Weights of a small GPT-style language model, trained from scratch on English Wikipedia.
Size: 16 layers, MLP 1792 squared ReLU, vocabulary 16384, 53.2M parameters.
Architecture: no biases in attention or MLP, normalized queries and keys, capped logits.
Training: a variant of SOAP for these matrices, 367M tokens, 2800 steps.
Each number is 500 + 25 x the weight over its row's rms, rounded and kept within 0 to 999. Layers, rows and columns count from 0. Numbers have three digits each. The size before them is the row's rms in percent of the matrix's.

# up: layer 5 MLP up, 1792x448, rms 0.0805, rows 467-519, columns 56-111
# down: layer 5 MLP down (transposed), 1792x448, rms 0.0755, rows 467-518, columns 56-111
up467 104:509517512508516463485472540446516481533516495488523531525538458529479518528525519485523492537498484508468469525537530486472487465510516520445486497477476466496488492504
down467 102:527448511512463493521476528492558505506488522456461522513541532531514479519466493518530482488499505598512518464498508494493537523491505504508428501494507485502483486502
up468 085:485479511487527460491493470465536501503523506501543463505508491491495509506479510488495510476518455496532491486459531480498523488475519500496510508494485500532498497512
down468 094:459456548514530477497509480525470492518506552517474541459486491517510475511527520494534499504488487477487576460506482470523499486492492496517475490477491519461526487477
up469 106:484514440560465522507498482538497486494512485504484524561486501512482467470481506493534521533489455516464543489519528488488514482525477497472532518462529469492515520517
down469 103:486558509480547466491554504470460524475509488500476532476500518498525526488487492495467496471498516482491480519526466483483514504485489469493489484510489510523505504527
up470 101:534497460488495529518520509506461510441504467520483490470538493477456508518492486559509560460542513479518493497462454528492508489505513483502533537516483509495547478482
down470 094:490480492435502475488507502475514470554499495518446476531458511476496473479507466500490465483479466526537462479464464481533463482522488504506497476504535478507558500482
up471 102:475522518476486516546460515486492500531464531481487519499443458512523510457485502544513510505456531448547485512490491512483477497478523494523543533479486519522487554480
down471 106:485482496515526515530480509454518501500510494525482513513485489496490466533491562484477522510449526514509504524524504491473539446486529508469522537535506503518499472538
up472 116:531505486504481503517477499499504530517530513500513492444511462539476468507512532510494517526496509514518515487541510528530467454492501526523529484498480508487514466507
down472 104:514495526514511493482513471497485506455513504491494518500481540507473468484487530519504512495502514507485482484518501463513526500500485503476539509485516456543472505510
up473 104:501518443508508516468492499464505507499496472477527495473485500512535478527458493457460493508496511455548555554524508525489483488517493460496505543501491486495499446492
down473 100:527477483488503505518469489495528515543502496467528504473503503491481581479481487525540515504475524508493513567498566478517522483472550483509482478502497493460484519494
up474 095:488527484507511449497490535536491512464554525519484500529501472513535473503546519484490491478455520482484534504490525492477455479500544476468475485509494485499502473541
down474 097:532501564528475484532439522474556510447535455453508471454525515489520487532506521444503523521514506508477518537497494493500475509472488505521511468510505498477536506481
up475 107:530541508498509495530529455507494520498512513517539497480541521470496493489513519475464510458502491542475526492490473477509497505514474485537491536515512484487528523513
down475 101:522500475571509517476500474501537568495448492526514513521472468532454510501530485511503470476474513533527471521548469513512457542502464494526479508503465503504529484521
up476 084:508507471502477512494484484465506532534492497482499491518527544525461502470484511441527506499494478512502489501502474451497521505482522506531474505558507566478515524487
down476 093:474465521491504489496486520503462506513496528506507494517495521501474513530565496499493522542506518498478557487528518513552483557514481494504533418465484496475530476514
up477 106:519476497522511486441474495527524510554492507536525481528538522492530446499504504498526457502508533535531524467482519482468473512487513451516488502477537450540528497498
down477 099:502507450493526433487503450526550562559504485486478501459468473480523564498468455437490497519497537493487500521552465465505510530485513498536525457454514510483485508447
up478 097:499486472533529497508526508555462500442551494475531494500493538487511473497515490475485484492496532522545480514479481455458492533479516503462499439551483484462510520495
down478 105:493512517491497501480503496494503512522489468538512493528464555506500533510451499494523509491473494508515489543486521465508501505496536498507491468495526507512492484485
up479 079:523476516526472491485509500470511483455506482521497502496440523551525516457444508511515508529452492537478406487523434484472525492498546505502532499477481465535501465477
down479 090:522502512499532516546546507462455523472446509530547527474524498499500479485489499506507512494524500473529537528487488498542503502480510487543500509551493533464477511522
up480 100:488467496505469541499515506473489474468501471510511511535482452532469516508505501514508532485546475539468496546486495510525472531503529512517496537514495481513579487503
down480 101:489500492492445475473467484492515522503514485482492499476495515514515505486514524492517532507440477477549500494452525477463474548529511503506491469532480536489502447502
up481 104:508518527458514512521462482475496522479501448514540475526494508506468495493515543502457524508463492510504457498464542493495485507478530492490505544483486522543504503469
down481 111:454456555550513482485503469510507498515514503541486484518429470511521450500488483551489521462512483454499509489496486491515534523447495505507488499508477506529493474526
up482 107:484511488504492504496509477504505457481505492464525517511469496506489494448544514503508492466494493502528498515458501510511528536479508476500482538498492454472495450547
down482 104:534523522487487448479512510518532489510535499531498532504512488463470529495470550489501496458499497530509563512526519490546481532462490509511494517500492457526492442505
up483 057:516498534476495519526476531523489492511493557480499540505470551503466441503472501524499498498527511472537517471477450484468473486491475513489498507500510502518497524490
down483 059:493506450482500493503502467526463538492500537533538533486500513470475537480505501495549477530523520538476476495517517489490492507532498524508455537504474460497488489493
up484 107:543465509515463493455499497508523464515461469497471486458505478499510479512459484510459507547505474442485473469494504461498536495475490454506536474465466465495478468482
down484 101:442513499418486481501508528452505518493493478469479488500481534510519519476496507530516443536541534534469520509496486564516493481502499525520488478487483529494484525524
up485 097:477446512511486475504508454508469492477496512502456460486478495483539491500535514493445517484515473503479492463495499475479522503445503485512456532503521487463503503503
down485 103:527463532494500489485494531530513500447502532513453523486536493486545504516494456487473519502540503480505490530503541506460488526521474536513519480476504489489531554484
up486 107:494526486500456517533527543503470482424500504497489523522496488504462507527550476543545506548548538491483519498468531473513505478535547521463491505487507476514528512508
down486 103:512447435557508473540490537530468534517488460480502499511473483501447485478517477459495504486549514514476498507466477536497500490484487504478491479458522510504495506487
up487 084:525513514465461544499480515528433473505495482479481494515532519452491506532510486510481473514449519559536527495512510512473501482542486522502461516486493480514495466462
down487 087:521504449531527497456469481521496488523483512539483508499452513503524497498528504542477535499514514470511537530504500521481452517508551514506483446467510506533503486482
up488 108:502474511501509535495525518482478547500512471525481496485506468470495486457524468520492464550530467529472516469532501516494529479512511544469489528521532483488502536524
down488 093:496523489500518463485518530527534483498472513524487508506461517521510471471476502557435551482472527502537471502494516493519489544466495520519494457513490487488464491508
up489 098:516485530511474466485535464526527493492517494502493502446476486486541517492488532516512514451473505479514511458507492484507490509464505470538515490480488462495503539520
down489 100:456490480476466490509492466484457489514504499485505473480504500503545495503480542507477446465477476508527469487445505468522513485478526505519512495529494445470490500497
up490 117:497473502453513471503470468520456500506494491509548543508455490520479534507561502498468486485496502454481544478556504455529486485487470533502483535497513495490539504461
down490 103:519506518503539454485481486511502500522520503560508476501483499488509492493521503498496464449475543492516496497495476539502507485502526500494472518472526476477488492481
up491 101:468532467480483534504518477541480497478497531540476513470533488532521487505553548514514504478499499523492535450445502472482512509502504468525507489513491490531515514492
down491 102:511504505492503519494496471544494467498494488508482468472504474508507509492456511491494511506519534527485482510496521512483466465495539498523519467497524514477472487454
up492 092:473489491479466513563546530537495496519477509492493484454472493496480537494460532525548502504486513502465526478489442501505518461516490484462531518505532544505511496494
down492 096:458522489475450521528502465528479493497487495501495516499475489513489473441527480497499486525535485495486471513513500475505501496444518507510502461503492485460534533480
up493 083:547532510539500486514482469513525509472479496501466516540468464519514550518503514487503503496461514511481483501504507433502455544510456484523517508525501504486487534507
down493 087:492472517474492478515496488490465483537566453534483504490471462514514490481508512442450509504524458492515501551523516469496496441439491513505532505451517485489507473479
up494 089:484498489468498546503502458497504502486522514517521500541487518467549520491490491529457495493506533494505478532461504482525528465494501495467506515491470471544480468504
down494 095:504515474528497505467529489484464465504465484526496526507483492481483503538516491469501473511496442422522475515506534460536524529480510515473486501504472501483488462526
up495 116:539516518495440493532477528503505542505512484507476518486542509522464515505519506467492506511567516485491539547509518476479528462473530449491550509521483516501514512508
down495 107:483511475442495520492478473504508512470499495522495509534531503464514486465473527512525527462554511496467478491459466483503490518539535521482470505512490547486541491499
up496 117:512531466489477526501481525453503505469539513493553533510487461487542482506502504500487545493531489485465523538519489504510526459502506488461552531527519512512506509517
down496 092:503521532497522521448492509464502452496542566475510446435502510502499513501515509485516460480489504529473498492486512503479454495444504493496481526487534513477490537445
up497 102:456500489518524523511554468504497458492484489499562474466534503497496501497503485461550527499529500479498475440467501486512523510477515506499487480528496546496537542534
down497 100:504486467519485484455524462482560515524478497517494511517503493536484472483541477508491457532560524470492501452450506447520512530510488483461489536534502559511474468486
up498 104:508458535503495503522487501524484481486517521516544509506490488489484559515521518525526495447493481483528521515508503508506524466475459492512512577520551484519484507528
down498 103:512474476500499470536456477542515523504468500508490490479517536546496489509509511532533492560501473491501495484518487501528482510495482526490513526442504542508511495475
up499 089:494510491479491519514539552479549498458506507518477522579495536472492473524491497518481512535556502498477494499490479500497502531527509508490523510521493489507535460522
down499 090:522502452506530523526528506507507486473535501543562476520500533491518492511485472466474508502504517481524476503512486504521484512524476471513515491539533475502507453521
up500 104:512461470491510508507460523482475472460541513481532477478510522518522489542471528487514541511507471542472517528502540480465465534537527517496458523505545504477535492498
down500 103:503495480505494513506481541498534509521511465488537474477518517488494477523513487500469534479501537527516496494466517556522531513498501510504520512492488541505496511495
up501 097:542482519501482542523541494486500496501531517474509485473531494529507498539529528487502546520474518542469449534545485509488521510482466529465475526464521473443496502512
down501 105:489537516536481546470551462452503533522482529484484508525526504501492456504492500512508505481474484534526495490498506517496498507478543524497490465493463525484517478479
up502 102:536478469480460443499499505507439492468518524505476526530516498489482481505462493484527535516459472550487479499489508476499510526513454514546507508506485549451479456491
down502 105:508485528540488507487480493512471487554529509507506505486456507504476523525489457491507555517524469470546478440483549489493496497521525474477496498482478507512520480527
up503 098:536508475527492507494492529514511510477462507511505494511577526489483526468466454481519527478518509551490502501510470510527521519498492496479497475479521533481492471529
down503 095:500496505562508493515492473525495551536459511466506490450514496463508504539521497523547515500502522456466473527447503496513496491480515495514508469461520475443492499489
up504 102:491498494495535493525474541513508470483512500430455482496506506493500514497509490509504457527476500508492529450457511465521499497486501511498503532500518547490506534512
down504 104:462501505514533480496511431514501484498483515493513494496518526489498499490481518513475469507506537526499487478503459531510498536508461505480510525521485474483488491500
up505 094:462507483456502512508481493502461510527478518487482463465494539556505475486535513504467534484481478516476501502494479471457482510461564489470492504511494493510477495543
down505 102:458513486506531535520511512465556500473524491493506500493502531484504523501508512548496501467542505490503513481481466496485470470498498466458522466528536474500503530463
up506 086:549510531482465523478485512501433471521491524493475475512499491481489517499485516457527518520458469505468504493479505502494481499515511461513464539490457498463473505486
down506 106:502527496494541505511446514533554514499496511463492500501539500480527531512514504514476518468447513500530526498515496525539525487477492482526484466513510490494468536521
up507 106:512520482488521510507518540501476489446518487479487544545488470526509503535520506520491487490466538459503523516491518571503476549503450532526528495539471492466496488552
down507 106:485471505512453447523500530447511497488483495494487492512560474480489506536504511507519510513471512499512516463429506531523493486514508458516461529508513469476504521513
up508 086:510522516521480457501524490477506460514488527530504495541547526515506464522502518525462479523548482466507490446542456483528529479513524470521497514500540491468476488491
down508 095:517525505512541493489503450530519481485515508478494489555520463484467494514464489477521523493531586464446523514542480505500554522486497450518512517514520532502518488477
up509 135:504499528484520517518506509500512503505536493485516472512484522504504581502524501507534507529516480487492514533530489486479471516452465483481542470535496453490475505484
down509 094:540525513452516493495494473530575528488456507526490490480490532547505485524502479467501507535486503484481499484525530501435488495453520560483484490493508437498497544514
up510 097:468485495486539510508554504499454522466513492476478495539434488460476533503512488494463490492530482478546540554514504497487505475478494501516525481482498505471487546449
down510 095:507492465512482492455470466504531495516510532548506530503498520494490497498514476485503523517493565585499523464502515504496526542486513504490525468526494482539438480517
up511 097:551448507507525540526506486486490517490509486466492466526469524500471515481483507509518503471527507501528529505544434508485524496483446539510519526516564480491487520546
down511 108:533532495454499478533492510460413497516506519520463487499481503504530514477483513489533475524462485510534493522502472484567545512494522514481515509540491549511466488479
up512 110:522539468460501491537462559518532493493477499467544514462553496505446455473485560502502512531486519475494502514502523479495510492493530529550505499522481534505510514542
down512 106:485501503496516513509502536489500500515508487505518459482509500481458527518490503531446490525536570487457500520512511511546515528488550531495517500455514509553535514509
up513 099:470516455471473481523460504477503491439540500505505532547504481457460531509559527450483523486512477470503497498488482481470474472524500500510529528505531523505494493480
down513 101:531516469521527496487577522481480487522514504508507457483444505507479486465527489501504536482503544520495515428514503517482483437549525542566494459493515521466519483501
up514 107:511438489496547486457538523546488482488498490468527483524526508482476484479501514502559525498528513534526501513497483534480485502514473463525536497463508486517536494524
down514 107:530506505498482522468483475506487549507529492485510502533503525490494508476546500503488497527501551479505503488500491514490518497492454498484474515501523483523456503488
up515 095:522524488507496503452535532459481475478459492484500487490504519440513509484485523529503486537472521507510505519457531474513520441492514505512502474436525541494474474498
down515 095:488523495519485513487467539479487482505506486541477518512511523515508513501482499525502493538508505540526463502527453474502507511512506498471509544522501481465476486526
up516 096:524496490463467490464481481520484465519499500494466474499498495518511487478485514544461463489521478497481518535490517530504500524487475504487489500512470489513469512542
down516 101:513509511498522546544469488509494499554509474450490573539471492527485506500469518555517480468506507481499494487493496510488495489470520523482524472534491462489500479486
up517 098:518453479476521496475534442484486485475537486495558511532512520516495466510523508527544514512513476510472514477531509515514524488463478504528476511452501550535528517491
down517 096:466516519545464507532484530436512502524503485469488513497460501498503504488504492488526507515504493510529469534470516530491495496537504534520509507497489535440498481482
up518 092:517473494511514504517522491480507508450482521482487540550545530520479459490513513489513502500492521495493498511472530529471509492504512485531518551488497531458496527496
down518 095:516466485509505528517512478521504493536520515493495499519471510517483479525471496521488521491510514503453505534505500536546553500547481470544525480486490498475544498496
up519 103:514545507495571502511497476518522498505465472547464469494507488495490505489491484506465524497484540499537501539490508485509486451505476498467471494519518532478476491510